From a checkpoint of a small transformer trained on Wikipedia.
Size: 2 heads of 64, vocabulary 2048.
Each number is 128 + 32 x the weight over its row's rms, rounded and kept within 0 to 255. Layers, rows and columns count from 0. Numbers have three digits each. The size before them is the row's rms in percent of the matrix's.

# o: layer 3 attention output (transposed), 128x128, rms 0.675, rows 92-127, columns 64-127
# v: layer 3 attention value, 128x128, rms 0.24, rows 93-127, columns 64-127
# up: layer 3 MLP up, 512x128, rms 0.296, rows 0-64, columns 64-127
# down: layer 3 MLP down (transposed), 512x128, rms 0.0699, rows 0-63, columns 64-127
o92 104:154096109114085111162156088149151093204101200182055157106143095062131162141113171117149191136152135155126141147176166097152121137107176143131153126137125126145157124121135115142103177132122111
v93 103:178071121148173160131170129139114113092150134068132146130112113104197149100143170066094094115123124115159127098095105072091137096156152070111155147115135171167103157128117098143120053117184130
o93 103:081137187074060107156140147096097106088061143166112117133163122173138146170106123094097161105132112101088153115133148155194176203148068159145133179167101155075119114153163092151158153154116111
v94 101:102080122093102128158101148114108140094134133159170136129148143149129120120171176000082192115144096113103097090143155095161173113113124065161092149140170053112144070139130185176150184110152073
o94 096:130134133148141153108170155151151129150103116047097101081104101108098095109131176160138104115171112145163154128090140099158135137087104102153118113098095188132163174093140085118082143144086118
v95 094:111139141121129133157154164142061127175170098106168123162143147076180076193138142145107082151156129119104097151111120102146103099107186149141120121114132118150127075080206171144093126106135047
o95 093:083085137162083138161135105107136104147144109124100119141088128133079137142175125137139204142153131142175119151171119107103158154126095116121064109195104141092048099132107041040145118136148146
v96 097:133161112163152151106145146153124115152109105091155112092156137101167064092152083147133115144172140086140089074119188102122087190118140152187143132162179145118110086083149098125133109130148210
o96 093:146135143133067066117117110140105147156206092171086113167156079152080160124099085088109127085057114163112149197070121117080154090126135143063097154115120075193139159169121168128157140145130097
v97 111:125168129143087112088148146145139061089108171099142130151105126085127131129136115118061138137099152108142104181114160160164098105115135192172131156056138108186145095134099109062137157144097127
o97 105:132109097117121145130114112072185208147116107158124169110129159128167110080111159120152166124108113180153148071126107104077135152170097059129138137145153172114155126114137175119095132136153079
v98 097:107129178078137101081118137152099120112113123192103121111191207134141144087136122128069120081100155115151063171129121151154143126162161162128177099139157173084130133181121122128126149123112075
o98 098:141104166144177104122126122126146176063106098061126185183105111136122117107146131110223096098112119142143154139134085108139155112156109140080105152105106117087180130114129167204172152065132137
v99 112:119164175158102140194098114119127180074124103095107099080188093073191168107090118117120129096129145122090107129106110084134152104136151164130134144108108089082128129150093085169123177149179227
o99 103:094126101145123131083140106157153066155104061223150112147079128113101069143125128116131105127070088103111112109107172176131126148122090128114070097114066142143128083107134125140154093095083098
v100 096:060117138142135147135166138163133166208102151152145095155112142081101177090108119170136068185162164126148115140110130130160102149208120136150204116087155170143120099138099122078128169146155115
o100 090:155168105085104099189144087071099099098157105104115145162123117118155152134161115128144234118097111106137073058147110126100104142086150112034107097142129103120114095120128196109165074126110146
v101 098:105173133167162141153105191150161094059129141086096181081097097083177141145095125099112108164176192131117154127116102136147163074136140184134095157125090121061104155113118090154091211085145152
o101 096:131106146132064139122125072133093165105151107153110114110113144125113096178134141150084161096140084082189143144147140172130129174091093074093147184130153140184127117094138155106115121122155125
v102 116:141108139155127073172189110084178131105135084147138023078135111111152140095188175140115109119189181158089100080146149146133168138096166109176148162127060092149166130142094102151156139114137086
o102 103:142143068122151206128086155153151139106184132108076156183146130146152120132126093137151100135132134090127113162147188163143123124155151051154087073111138092141110175128143103113087178166130150
v103 094:143148108121172132119125153130114090128129080165147121099159099190145096166140165108142135120103100165062144145169113154081141162112088147111143092168092129142108123140164178046096091135067095
o103 103:145066121112143099124133109106108144163119191100165142142117178092144160044157113143113145091122127141076089163111136087118113069135118083202107117124082140065060144118099085187153071121134127
v104 095:110153098132072142160147124110117189107108160132180077097135071123069132165176110116197163203179143123100175125110175150105129156126136117157176082129162120129141124170121064060125172133115122
o104 094:149092093123042161128114148101102060174149173115112157114128149143195150106132153151059154110116087163143110137161156186117117110175163137131110086091166122151141096131112140128090133125089117
v105 100:100149129145154064109132093098136078064055171169059167144159126117085088084156099170160093201141204112073085168164121133137130117185154134152108106138182091141142129158157138153092133147139093
o105 098:144136147133160128127136091127155165188181207130165083080081058174164122188142145103139128108118106155175154124153142126187132131056141136078116142073143161108118069126122154151180141109145149
v106 102:079140130158148106166057121162127145154153060156090135141116112098139084113144155150106129044129165081163125144149078057119150182125141159089081108133130192104162114121108158170137075155133122
o106 094:141177134162141117091137131153165129126082152118170161170128139126129125165032136113231076145114168143149142122060111207090145077141127122122161126133084125110128081161098125082120182117112138
v107 099:167133155166159098157174105146124075123078169073139148135152133162117116113180084095137112100106154131138083118102100180029117120126184182184145106149130121155166133083095137118164137134115131
o107 102:130126135058063120134113115112157169123139165157077125137099123160115101155061174146208135161078124126114132140131174100169130131182055108084119098133173146148102070168125137135103132096165171
v108 101:095137215081095081170149100163156143187082150195158175135160183157167076104154116129149123112168152145095185138110131113145112115135171154138162137079170133101122127098157152121125157090148043
o108 101:111134104138187114122179132131111110120138098099116062103091075117100144135082084128131104148131117110248082102157097098181107144156101131068112168106069154162098072107133114160133141132155169
v109 092:138139122117184173130126103121156068141162147106164133152092128140107099149110176112173158161134133111125161093117155095179137134061109113097132140079103123129164103112084110100110063057119119
o109 089:132119185162086084131066171169088129128105136159116133116143118131158162098088118129148104119118138093170131120109117162084039147122122094153126128115187155178089161136223083115113128184118197
v110 116:140123134146106146079111150148022137174073147079132105118168145118135132145140143064167139107082131119163069138166117184105143183144108143074146122125110107126083140166116136121069067133122202
o110 102:093132170131145090143155073181119074141169086156153138122117128111102171135083148110077144128155121132137146118121095115112068085155111139097109161216138192124149117118126124110198184163126065
v111 115:107171089168116123091147088136169105134124132151145129097093124076123118107149127163139106097160184098176172166143128188087132119116087061080122149106136126086098179120161140124124082095109053
o111 105:135122167093125160169125155123138138179078107101108129143179159218106143167177181139101152154194077144154033121117115096095131131167207141140117156169161112157165107136111095160191156087140153
v112 098:138144136198153200184124119107107120152114146098166120036130089154137178154140077117090133138136133146104113125124179100116159124141169182128143103122123123107129159167109142107121092139149170
o112 096:147144081048086124144154142152127155091109144201096122132106125152126138183114175072157113128164133104127141131175084167112109121106129110118088157113134054183073156093077091167096124161119119
v113 087:082072138098079105075099133087191145149111130168162090144072105135143113153141149093112146168125164141135094079131106169083153077090172173137127104098072128127132096075116117082157086118185105
o113 099:168157162152158142093177091169072129106160163090141146102190105124150173096121121112137106092113137089136093129151127102107089110197153118205099143110181124127074142171210117092134134130107143
v114 104:141148136103177096127088107137172163125118174136069177098085166107176151163137111118150103091137116134170178149151087095085106215188138095120079150134110094160134177088082062203106089144124191
o114 100:139162138111114141117195187094082171137133124133137103115090062160122105135199116107114141146179155143111115125121160143159171081076125168095156158183121170144153170077119187105118167139142167
v115 104:110119117099153149149103139149095083104090076189167106150154148149131198198121116116189155144161147098151159131054136125109146112081113143107077132113148166178116187117109104130129157103106101
o115 103:108117114154093153135132148137077110186139119113076114182156107123167096106138141103099124134173070132103113177124083123129125160135166141123128116110079073110114086124138103113098124152172147
v116 079:129152042158189112127109112177146107076109155139129099065094174176123146094119150145164117145177089116107137053074097145148107112123127140083078151114126135109101149153160086073192127050137151
o116 084:142125191086094142137144156091085114158165107112161143184086122120158137117131090143116073127137147034159137185151156136188115156188147144109173128124179067106178142156142120133120118126154128
v117 102:098128098167093057143153123219154140131153128121147112138164108111108148091130148126198082093052139136104140108109079089177174120158097113138098178102154174136185134146130101140176133106127147
o117 102:113156145161165115116078110137081154136157104100130129132097121163142111122070133150137126121148117091165131062063170159127117084135213080073159134123153115115108108095073090135102072095145155
v118 100:104113095185095093163110088172124122155143124173123122147105087178148170167167097069077157153126139112127139135090154160091134088134106157111117061127079122122168073124134201149172106160106112
o118 098:153186144113160114087160150162115081139118148117119066157103146079152106114113108159165085113106132160065105112179116091108134170115099131121156133183120160151052100140070072122165155161107131
v119 107:121131104053143097104130128075142181173128071100110155149139110176162169166140146136156098120096167104108170160100162173078168161160102140076091132137201141126135110140139131139103163155141136
o119 099:107107159193148128142092150153161099099116126184205125128103134145137079144118119140086160089175070202084071148134130104143119122138133126117066131113082114095117104099129159060106090128087131
v120 101:110074122160128105117153148136174138076129140108111119142121140157128177099112108096218196098126165100143148151135095154139136121106169166137156113071140145133132073122059115128139150086099128
o120 096:155162107124115165132118072192109160143148113122161108122113144141150128129143181167136095119124100127119123107191139122157152097136174212110141122164119133154115181145182116144102125141177112
v121 110:088157141183117128132114150127092108134137116174140146063139114151169139150115065137145130150096172086102168122162113115125134115149164092059119177199115188190118106174148114107126093134081107
o121 108:131118096102114126103089153148074140193104122086116141120096133085139118185143183119097117166134141102123109109094114104132118106207135161131113150037127104072115142084126112140109166108149125
v122 089:178111068162133132110148104146093068141164067102167139118153088132126136157139130095108110073102137082090160117154096149133142186131133036109154083074187069137129179074136074091156120139142174
o122 091:144133199192122136174059139156083146133119129179142143163150129110120089072114130165129136162155108206158176126089117137175068154095122168184123128176093137153093115112126116207104070149110146
v123 101:182124170138141110152129117165085121105056140119119114106083066140111160093085165080152145113141140125158118135174153123145127134142147106141146123139115092113118142127142157101120118155234123
o123 096:127118175100104077150118115103139142139200121130144095146128131115075107140148140153161107122128126018131141109092119130126127086123135103081132145095170188086161132129159106118172166143051142
v124 105:139127111119124061138116120199184129146047107096110133105098142192139168146162110051091108139175048187122153082097149113107128130139100087129152130103170106125144120123173109126141164095115135
o124 097:126163161088146128146142162071082119147178172108107089160141087088110073049094100164123099179087186123145125161166135128157115066104162164210141130094148158129081138126139155159137075136176115
v125 107:187119145139125108130093092065095129078117076127143084133106082064124127061108156118098091062135069108192177132089130084121131125175158144137170150154056146132128100146116165161219160127116138
o125 102:069108152106100157164132158158191126123200108072135122116149170134131131186156210135190148182123142118110111110182145119126101118100099112104129120178167074144133204097173104133105156142118103
v126 092:072171099180103148139090158109102127098084126137145150122122136137164083095165133144146126147154128098120153132144158122183146162106115124162077122156119116159121110073172090063174181096121156
o126 087:148103028088107134117144089102081139159164133103156076118133154119113106135042083124086135130119127179162138127126160150065080068135136138144112119115111125127139168190083125128111102190145088
v127 094:168144155126174139113144147122058091159103111081167111129092117127122124122137096139106116159188113142086123163137117148110140124109069101161191159092140127099140153177149119202077191141129191
o127 094:097105197070127128142108122089161175137119135157126095125187123150042138124122141101135142106075124094166163095113124102099122209084148133162108086145163105108173142081077119134135142155143130
up0 100:140141125103106128159116099099111109083080168155115166127101137116115159190155152115107184154148162065127192154159092143141145151139122081143108064150125083119133064148082127085086146149109121
down0 098:151098099078092133125174121163143132118110152088146115126114118093164131118121116167165082113052126187148151141152154153143063125099109146135165184079152104126181127110111166164170139126098122
up1 087:126101121142091125153148095082116120151145115096117158092166140133139095147116127174154101145108099100137101172118114080137181103164144122070063131125151106128131085195126149163134160179118086
down1 098:108121147150113143149080113095168068099165099120167079057124070131123146204107156136127147109125074103181170187164100146159083105116092129136132133109122064108096155137114159141097116140116100
up2 098:073152135152056144130149129104102141177109125194149064127136091098161101188126176153129128098196074171110080179151108153106127101145136131155139082112132137168171168100109173144128140147129189
down2 105:167078140095157149097207179155156107081147158112124152091190116166113157072131138125119150158093168191113164081149160132099058122121156136154116151104113129122135133155095150113111122185081120
up3 096:036056172157118140155111108130094152121131163135123136164119100082167139151163126114113189139107185139199100142134157202118158146180131195133142081107095148135162159115159100116130174116092090
down3 099:191152106110131119099100123156114070129084135077075136100116114157091111133165103130112095137099074102098165132138061139108133153116157067091100137140125140154205107083082136143078170158164159
up4 094:096162050091159146159177116108148137102121143155144142088141187161186104122121137061158162154116085193140166058139145141138132092159125098126121166129148148116072184127106158107128085114079121
down4 100:114128134174145090153126149166129191150182039103130156167150080114127134197082108185115069120115155108138109167118118103093177118082145199174105091164131088085105123180100086177156159096141187
up5 101:144148131152122140111135138145064118119114130140156103112056153175096150123176130152118111172099130104120157177122113138081215099183110131118123184119091140117152136129105106125156107162133119
down5 108:108113144127190097129127145133166050160148105173125078165179142078125110125121110126147127069126106147096042089129134126087079110128165128142186076116124174154101120190075108087156115139130171
up6 101:141157124099101184094119111110159122150170149156120160099173068063098066128145119078140154140119139126079103105088153155087091122095145118163208129093171123138104128090080141157071130111111166
down6 102:100103111152143122143117148165122114126157133140150136179107144205136179156103131178131156084186153139092097093162096070158132135130154116140115098163163134166161091158168127178158139088154103
up7 097:095130112090099145122129121187131160152159096094194168098162139070187122129151143157094143153140174069088151096173039090109152167135094135151072147123063077104129183124123140137108176147144144
down7 100:164139165141181113186188160092117120084102137131082160182067165186124112170101101107175123125134113076151078119097166136113123092108131123182161150111133156172086125152135135104152108136182144
up8 104:094145127098091105131168123141134140182161113169123184124126158135132125161053190165109170110131157111189145087097097070099091067121089111077136128161104083164134177124137128179106087154123175
down8 097:155089134183118133135170082118133114114138131156151121129123099052134123060100119070099095082102073066103159172174122105115097105155126088109134150099083145186122138118161085148108105100103193
up9 087:158162121138128158111125163110141096148126201076125094204116125174134120125119090158081165131084143100136093167115163137084179088110140153200062101108100127147168158188091109087053130127067140
down9 100:099106159129091169144152116198171155147131121083152212081142139091179161129118191160104121145157109169126141127068116157117160150146081095133121158098080075151136133088090139134139136154140109
up10 094:080133133134118136148054149177152074133157143087113092157114134154135142142171113119168117118178137132119219143163158155069148112193132154155165148124115105145099155064182103178136149115121129
down10 101:166161116111094116140160087121162148142117123130129120122109098128179168160119141108141153124068132101143100158180114160213104129127081137130122097095128131149165119132091148126107183156167162
up11 100:129078140144067178147139124087099095136128124190150173138135095088180099105134106181103130162137132108104149064121139147177171181124153131075122132121110206149156116100120176128077162087083135
down11 101:125177140098158093105098168171155076106141170141067141108109147158097113090106180106100101112095221131098156140113152081135152116137115163171150180106105118142118165121096132172125131116138149
up12 107:131126131146108109091107148085113104136099132056147112073192109102074023064129113176119148138119110121082140166127117099117102104138153166150187099121145176098133139107144112137096103142124175
down12 103:192092181138122127187135122120149148160164141121080127139104123110180178159168106128181102133189122190121089129142158199176129097152172130149156160132071129109126194125144102131180154079117164
up13 106:127188149107095128084182080141163144110189134139132105092131139101136157160082135059192128171136098125173165151173079102103093095114164174112178088064147145118168112149122071119099176152086159
down13 101:102116148155122168124155130121121127108154170113126148146120118120055119063101120185116068107047135154184112091156145137137146081145094112113120146146146066153104179140087116147130138142177157
up14 111:059128079140111087140106064062188058102152130121148153131123155157161143091125118155119160131115125137159118175112125096142125123135111098039057114115175154106121131167083123122078146108118150
down14 109:194098147136142125138116187135094131172151128149162066134122140124117093117200124118137179137155106100125114144180154124139156160094148141113149115159104172170111165146176120115130095091104103
up15 090:158107099081140099122132150183123106090140152115124115122162102084142148109127123137132119085146123169112156150155070160134088113176114109102085137110178172079162140138097137067108106111124100
down15 095:111148077136097139154085121125181112150054110094153084127120110119140143138128141136140164189181187114078115155155090095091135101149209171119181138127126133127140090132150103125197132112072149
up16 099:168117163126138151012190145078105130098146163113170108080097180109083155096113119174167184075131189162115176112123116074105109047144145118112107157156149161138135169157154148105144064156121173
down16 102:067138104154125134188092090108156173150109077141124138162160103137191143134117174058071115141155137125099125136147160162145121166125108143136098132138096147087118143126084119168123205102161091
up17 087:143168074151129094075145129147091180126153129128103134110172115073142156126110127134128140129173157189129092070145133190126130202096195130107118193136192111111150166142080112187074116161123118
down17 100:120111100083137120203111128110145128123165163130185143154109133163152077046092103157101101102108128106096143144093111120105078113150112134142144053118106134154150080159143130107190097139095074
up18 095:116129103109123131102072143108121088096093122128112127135215138127146103143110152126131152119163169118162044130088134125146084124172113121122138125101115166105168114120127067233076142098116120
down18 098:142171168163172146203141109174098175138199153117130124172068123186112150083123149107122125080109109106087183086122154121071189171107126115141119153129150087133124181135082192090160123117131141
up19 103:150134094160135096128092150102104151099095148095062078106105049118076096155164109147208155151082138139101073133147159187115101100113120208104114169139112164184153204085130162169124137064091112
down19 103:129071123175126129189211088143159150076146060099196155118141187137134146140151136074112133077119157151125216149098134103110165120148145118106158065148185109132091133115128101117126091152132094
up20 085:121133091084121140127118174120102117094127105183169057080169072184118120164153104187077192128144145195122106153094133159151135174148086159153088096106093078180126154151159154143114162162145112
down20 091:141162144205142144148164142167123197186174138083093169149130178112120144066132134100139128110165172081125176098183127105152123086121152093186148142139186126061129184085093118121118121079137140
up21 084:167151121144086125127087128108112148086144100093122146087165094122122116098128092112087156120151152123134134210117086061074052151121119177181122140111144121165138180155158102107079178098135144
down21 093:116146139108160149104202149167148113126113109134108138148141168202171173187205114148144165177150183155112158084119171182161167158143116119091080094087119119129064067090101146167176149115178131
up22 112:075127137120162162116143110107113139111146118102133105098118151115137111168176147126129149140119162199177120155075141193133113103113119128170121115147138150150152175089108133126084126088133138
down22 104:134152110102144095101109138148149131131154165169174221070143126088147132112059201085031123100130083123116121109125165107147135093103153106112104185138123114143139148136138114090148134185115114
up23 103:146117126138140118072099109147096124153089096202162141119132136183177113163117145134128167136146153176159128173177071148119068104131111111194161128086125113141089146142090128132134180169138159
down23 107:113087067083223102125145160145157109097089168084168076101093076136088088065095134157121151096124141118098137123079156071077170150116097170113107125175177176116155096111138103194154100093201131
up24 089:139107129130114180103085101132157126196112062126209128163187102083142115149174131137108137137157061073127173103085137095118064103148145143157136115118128109092104105124115148121068111151119119
down24 094:147113098198111120086125158150171150122207144141131057081069127197124125115070173130107144102092145159139079120180085110141123111146072131119134139138131090144097155116143098140125090124125157
up25 095:134129143097068168124082130108158164072065129130115120153112167084161135124058095190189162116060135168160110143112105144084097121167119207148102085104141157116112098112077153092174114087117135
down25 101:099087158113095130115116117157146173099118076098131126169096107145186147132166145152127131142139118143162191102130145063111109166098111057146174146125118095078073137079133183169156114089126116
up26 104:111153126100103165145139093127136142155175153132138162163128094108136099142142199099118114204151134074082073125142150139137135126094145088147077123079151160092117200079053132148140083136128161
down26 100:138101128140192098145152131137107143099128153074097109186112073194109111153155100172085132109190134112111143090075065121096123133169147104193109135088178131159162133150105139158177135077135094
up27 101:158099179122130153137088145106106109184128124119133124128058161100100074134128116131198117094089088111141047192127113096164136126167156122099076120139121088120107136103096145177098127147093138
down27 099:118118126165129121088117124129089141121123117126109087141037109097166149221081185134122169168193164150121133137115166195143093102122131166150093056123134158096146115141158135086221130182103072
up28 092:126173137133142106180143127093128107167146104118136047126152192143104126108120159116112209062137090142153088112125114137180155161129195126193129100158127114119134074113135132158177130095147097
down28 100:146127116147181099114084097151135133087115089099070136176104115106109147126120098131139076167149111087130169112126111103124114108092111161156151117121138238133187138157120107044104100156094143
up29 086:106124152099120137133178093158129134067055082197122095119120165081167025102147128122137126129130140176146195120150180043170174106150149174133149175099129120154112150100114157140083117124117083
down29 095:151126104124132098160057096126141137204169161077157159078148061188152162187095133092134095130147102154131099122128086132060090153085104072101152110130135161102156109165129149171074097105085100
up30 103:145166135102101088116130114159108172088125129099130135160144151094098085138082187145158189140060111157157180153119166129108110153137107110195197129139073208070142122081131137118147116166126137
down30 098:088157084154176138156164154107136126112110087163112145102131120119148131079106135169114051142118107150172131088133192121134127143154108159106118191146121176066110125175022109115075143111111135
up31 100:086184150099155116110147149069148131118129152094192166062141197127166190122064067105168095152177182131101139128127112126112094142115157094183110123129178115124144153141181096188087129125132170
down31 100:152104148076132101133107085178169153069119161153094082201142114108143089157185154165169145114094081163161149097118163161131147109106167139070105105092130111181106133131078149084155104101116148
up32 105:142141131122093124196119175097135160113113149131134050142150134118084173116118049138132075122126094147202143143136123129115066147146137145148083185134128128064125187136182090169122123126155126
down32 105:143124121097157136102099052086131091091181127171077181130114209120129086112161127116135168134161158091079097171113187064122140096122156144117164103091112145164135121146146173159101115083113089
up33 095:141162117119141117150078122142126092170182110108098102157146089113076194151164166133136141162179134115139142095071118133123145129177147173190059084123145137112116077090095192074102143116138147
down33 098:171168156088158099076176146129059120128164133158131126111145204102144127161113110142074118140149129147136120103127201183106097152117115083099160092153071154133106116180204136127129147115156142
up34 107:169144151137089135113091123162178139138098093097115089139087106173149141159094105132129154138101063122089127092181121128101130182118136115143112148085158156109136164074146134173101157082087100
down34 107:143121134123138131192153148134136156119137103125191172130195127148149125125160164147110020068189144110105142129134194176167119128183122120195142182135109088165102127119150142149140125123126137
up35 107:132105128135162097122163123141140190167174077147129101059117145105087101142117131130062110120104154176092193100143163145155086144144114116071100129174113218097130098110114174108142168105048113
down35 106:140114141148167108152134139084146115166080164097157094120125153085142114148146155103188142122128097071150155138173117098161120120099138147077173138074181165163168161118118071123215127130158102
up36 091:115110137138130160145085177157161058137124133150120161160160229147176171134126143108177114148113126126098159170091103105114089137121098129149083123117148157094133118128230126146146109081139133
down36 090:126155129143130136127088158151120119140164091130133089110099078192135122152138198144095113120118124112114106073206106083080206160091141188119231143178081126190163171098089106100121081125104123
up37 097:157104156153170188190139084120104113036110160138164145149120152188108107117184140139106102131061112108196155192105166100160105108102114128133155171137151102170125087154097087169082142124118111
down37 098:130190129136072028093124112164155093202108166140150111135121128121117120126059101065104156128097118143133172126115115103065155118121138190178086120114091121133084109132137095146164101169121123
up38 103:173182110131118149102081156117121126139114081154158120113185131093149221100089109138104081165165128137145152138138140113136140159130114135151124099134166147092099210110151122137101120143168127
down38 097:075101149116136115127134174113094092194103130133128115083081043110109103134145076127068175167171138127172125109101142097133132103142142092080138086123135174163107134176227171128170105141080139
up39 099:113138165138112119125134092117099169178145205097183084175070101160079197117110129092132130176117151150149138080127129096128148104144096121165075128149165203137112124185101172180170158148091164
down39 097:158106146122137136124110130061088098117150165158108131125152107133129105128104156136148138183127104103122142149081159099064144188109117145121209102122128121150172168135082085159139084133109123
up40 090:177111120124091161098163137104096157158088145132080117146114124144126168159129166093195189171143120153083117172151175144139156168128194155125104189096125102108123102143052184080093148130111151
down40 098:070183106169128092092054136202122127198157110106152143080148136161120085127177150131102118098146126167166100162141108090067140125124132104123116135166124147127161145118195116152171092195123100
up41 117:181164089131106102096084175174110115146111172134134170063134129122143140094154179098137136136136174120162140174138132145125123095122092111157139090081104205080137129094065136157083096123120160
down41 108:106121172117103099090131061156135129170147131168158104239169144136109090090084109207106150178125141109137153104047097095148109098141169153107094138120144050165113132174150130153132124134121119
up42 101:075096154201125083072141134111112137163151170151079124078152104164174140146151151106072118072203169118147118166143119096158075134141113134157083130157081094132152132110124128128113099145134134
down42 096:076157134107109143126128109074165140134107109133136108152098172152102089119112121159097149125157083103075095093077118107110135215222116164165120153132122149156078109124097146132129152113150167
up43 121:104157189107159167216126134059167145083110095100123171035086159169149156154120184133153152110213136081132117074127087145114097180190139111125119180080157152106122117097116152185122097158117131
down43 097:083104151162076109099172128122104108132137116151120107177176116105084173124144159151105075146123088128162103135135129077107194101080172160071116117187091141173170115125116097064145107119121135
up44 099:170160178151128101147111125177148174194115089078141158027161161054130107101147177117179152146132081112129094192078136100098171121163156104101093136131139123103134097119143118119178083121141118
down44 104:098110112130156147149087129111124123117103098096116154131068103162099056136055102088124105196150126048145091151082095147149098151136101208152142111108098151181108141108074110091091107114146112
up45 102:106117164101142111105086153151149120107128121173147155113149130135136078138131161083105119127165131158096106075163187150177134158148152150158128097143160124160130134093106117167078173151135087
down45 101:174115137149123113103131132101166155149091132127158101137139095100064150157146126152144092146111160090185088139133184091100094056136140090138132150096110101083131123176139114110166087141089191
up46 095:134136071107147147101142170113164124120117124111120185091097143052155189155087135120122124102127149172114127159102129091069120115112122089109119104078168124110173139076182172119075114103093140
down46 099:128159169195136052157140102109140090183146106135116061148213096134133068107136197176145120103102149145141137141134135136134085128131143111172187125147108151137118117167121123186180119084114162
up47 101:080149082183109110129150108130095131137126088110140202152119147105136090120066153126158102089086118120113075119090065153116117164111139116176126155151128135106178107091185123134141141177147092
down47 111:171055132127083116109105129126130151161137128119151098139144085103128185095176136143093183168158088127110106162185096153158120143121165177159158067141129116157132190119121134130134124129122111
up48 092:176150119111108102080161121125146091128107219120164160163091159132117151154110159131069124147105124155165105065120114169171197158067155123119130057143080113130074116094170143127114150161183154
down48 102:087124113167129206126160144138117140168133113051138136123125099142151153134111123160110165136133107080090189179175041100071104146130123099141131159108140158159179114117115154156106073111067097
up49 106:119144094148215213131138146160128189126098099112082111117124111187139161105097088122142109086145097158113097110145117104119183084149128170153123164136193153180157151151081132067087162126119087
down49 099:143122114158089052144109155096124156160087082132116136105160210069152074083178112138195131150148122115109130153077130180162149113133134112137115054068112101106116095140125135161113157141168123
up50 094:178162122141106120130094167123119087090140145095181152096126077091107136077201085087136118131151164115112082175119193185108109125142116182173154120107173120147099159104109130087129155133144147
down50 096:117127127146181139140167132134096125146142092096096104100097141131198145135159139166107174121099075133115123081143113103156190126142125129148162092154071061166097154121150165147132103101142081
up51 091:196138087149099118123125107179081101160108117162063179139160100129119113117131180114095113144118090126154143154172120159121172113096180097104167138155095114081139159146140144131097135157170140
down51 101:087157034126157163123162096098123110186073165110143111127126198163123139123078161118135119130159149132127094095116147049157081145116107148120079131076111141132095114093139174089128098122073138
up52 095:173154094115149125108128142174101124163142122120105185055121176144176174147080106162130084136167071164089139153115143092157185138117106188111121132163151092143162149152136115136108147175051139
down52 105:070160148131078106127117112090178112135151118069143113122161104155185137113134105120050032134146158107128138074144148121126142133084144080130121072122085131131140166148212117171156130155172159
up53 091:125128063116138120116094132140090059092103116107097158153122154190081148131127102133152167181179071158096163106113148158107090121160099100138134167168131153191103129190121111124103139169111177
down53 096:108124130148110156129126132106171115105161143118142130106161127095172110169152103141105102086095190103149154132145100137185166188063117120140111092116124101109195142100126115162108089132117082
up54 124:145090110164120123071136080124129114122091131118134130134149143133162109124148115148152146128111107079143075131157125117178100123111123129144095148201195144180184121135065124112120196072080151
down54 112:185114190104194153134119131096072161121073135107102141079133111086065110129147154143197134107119093199174088173095136180133134144096129142104092135133138130139076143138139122160158102110092079
up55 093:096131110135140134186168142133140121118085162125127074068116174103178122139123107140125150166183087132089147117122120076079086080178122098118145122154153133133092067126126091139085103181144114
down55 097:079131080084107168135101145113125157109191129128081129228125087079104161121140118161126109134096205191115120125111160177169131162108107113085117149097159152136172141064137147140194108145165137
up56 094:145129150163110096109143154138121126108150103099185143169108141138178133088115062179139064102172117105128130112160116127183151132148104133168050165124090140198047159127140115102135100138119193
down56 103:107095142155147094125090122133145118142132137114042130177111099115155109147123184098113127089105098223135170136176100121127107184152139126184134107119149105116117165097119133154214166075102151
up57 094:129137149146116138170192143184142171137119111101115120102107154137131102105116134119102197113180122129128112155132183086117127062074137125131183114134129115101163131128150140110136076126091075
down57 099:124149133129143162116101157085135139130168130129133097134129150143152155176158149163150072136094161171150173110106058147109157162188090144089099154117143129153107168111126174200115152125203157
up58 098:146120142136112125096083136153166119106127140153106118147182171198158158158093129128079126111156127126060096157136163065110118168114114173115114072143152109169128149138141119137160099113151142
down58 100:105122153058078083119112106148091132184123073089133080108125053105109117136176084124120162148063169133141152128150078123161180166130130129166078080100089145079136125080120162163151114128053121
up59 100:173116126193143058131171076078143126118148118089118061101169090109165160126169099116061093122089134123122166146121197148143124120114131123096122172189138139151088161169139115140145146148169082
down59 094:105183170087140155120096160171124118134125160118132172140107142187081094123130155170146149111218139129124069080074127084173119126079079154167104077147134086078076138155123139129078197120105064
up60 092:109132162123105126137144115097153110133089105128120124118136156130123140138105074130134140044173127151101123142078080098154120149086165159106025139086109127119137176119090165132125158121147163
down60 095:139158089123173116094111167130138152089164156101145134131101091141146113116106164143122102174101160124107154048134102195132101129203110079136155137137103130171122060099123133061086133138059124
up61 098:076101122135123118142113078143129102130075150121133123069138163080128169129121130099099135071078155188085133079088125133136125076066119178178125153111111116122085191133132109141078154109138147
down61 103:165158126125135134132146114156115146112200092168109138133189125169143126143117111111162148114116167128122146189196155085085144162139130147159136072120088120196107089127106120125122132157106089
up62 092:098095106125089193128114133117159178167077163109129124132155170099128116111131146154050069100081183134120166188096152119137074090074166157156105128121149083126139159140084125092092149130137082
down62 095:189079127110145163117128112157146094146152119089176175116105107130200186144095114127167180055174081125114124104165113131144152149127128086120119116180147183116079132124155083212152125152138094
up63 100:194141173137122141115157118126140123142124118076088173168104134104123118130150086122184162125137110110112192071129154129118123095154122127120125099172154073111089146119138154156113157050132145
down63 099:156145083066074128128121065137122142135142107112145124148084132114128130086095076037139162163150124101161097137180080115125155150120153109085091147073147148127080072099149130049155169140142104
up64 099:109124139136095125106105092107118104168112044067085129087116030142124118106100140123136162158145187147122122157142090115143134084144093086133119071104141132167119167150161145143180141126086151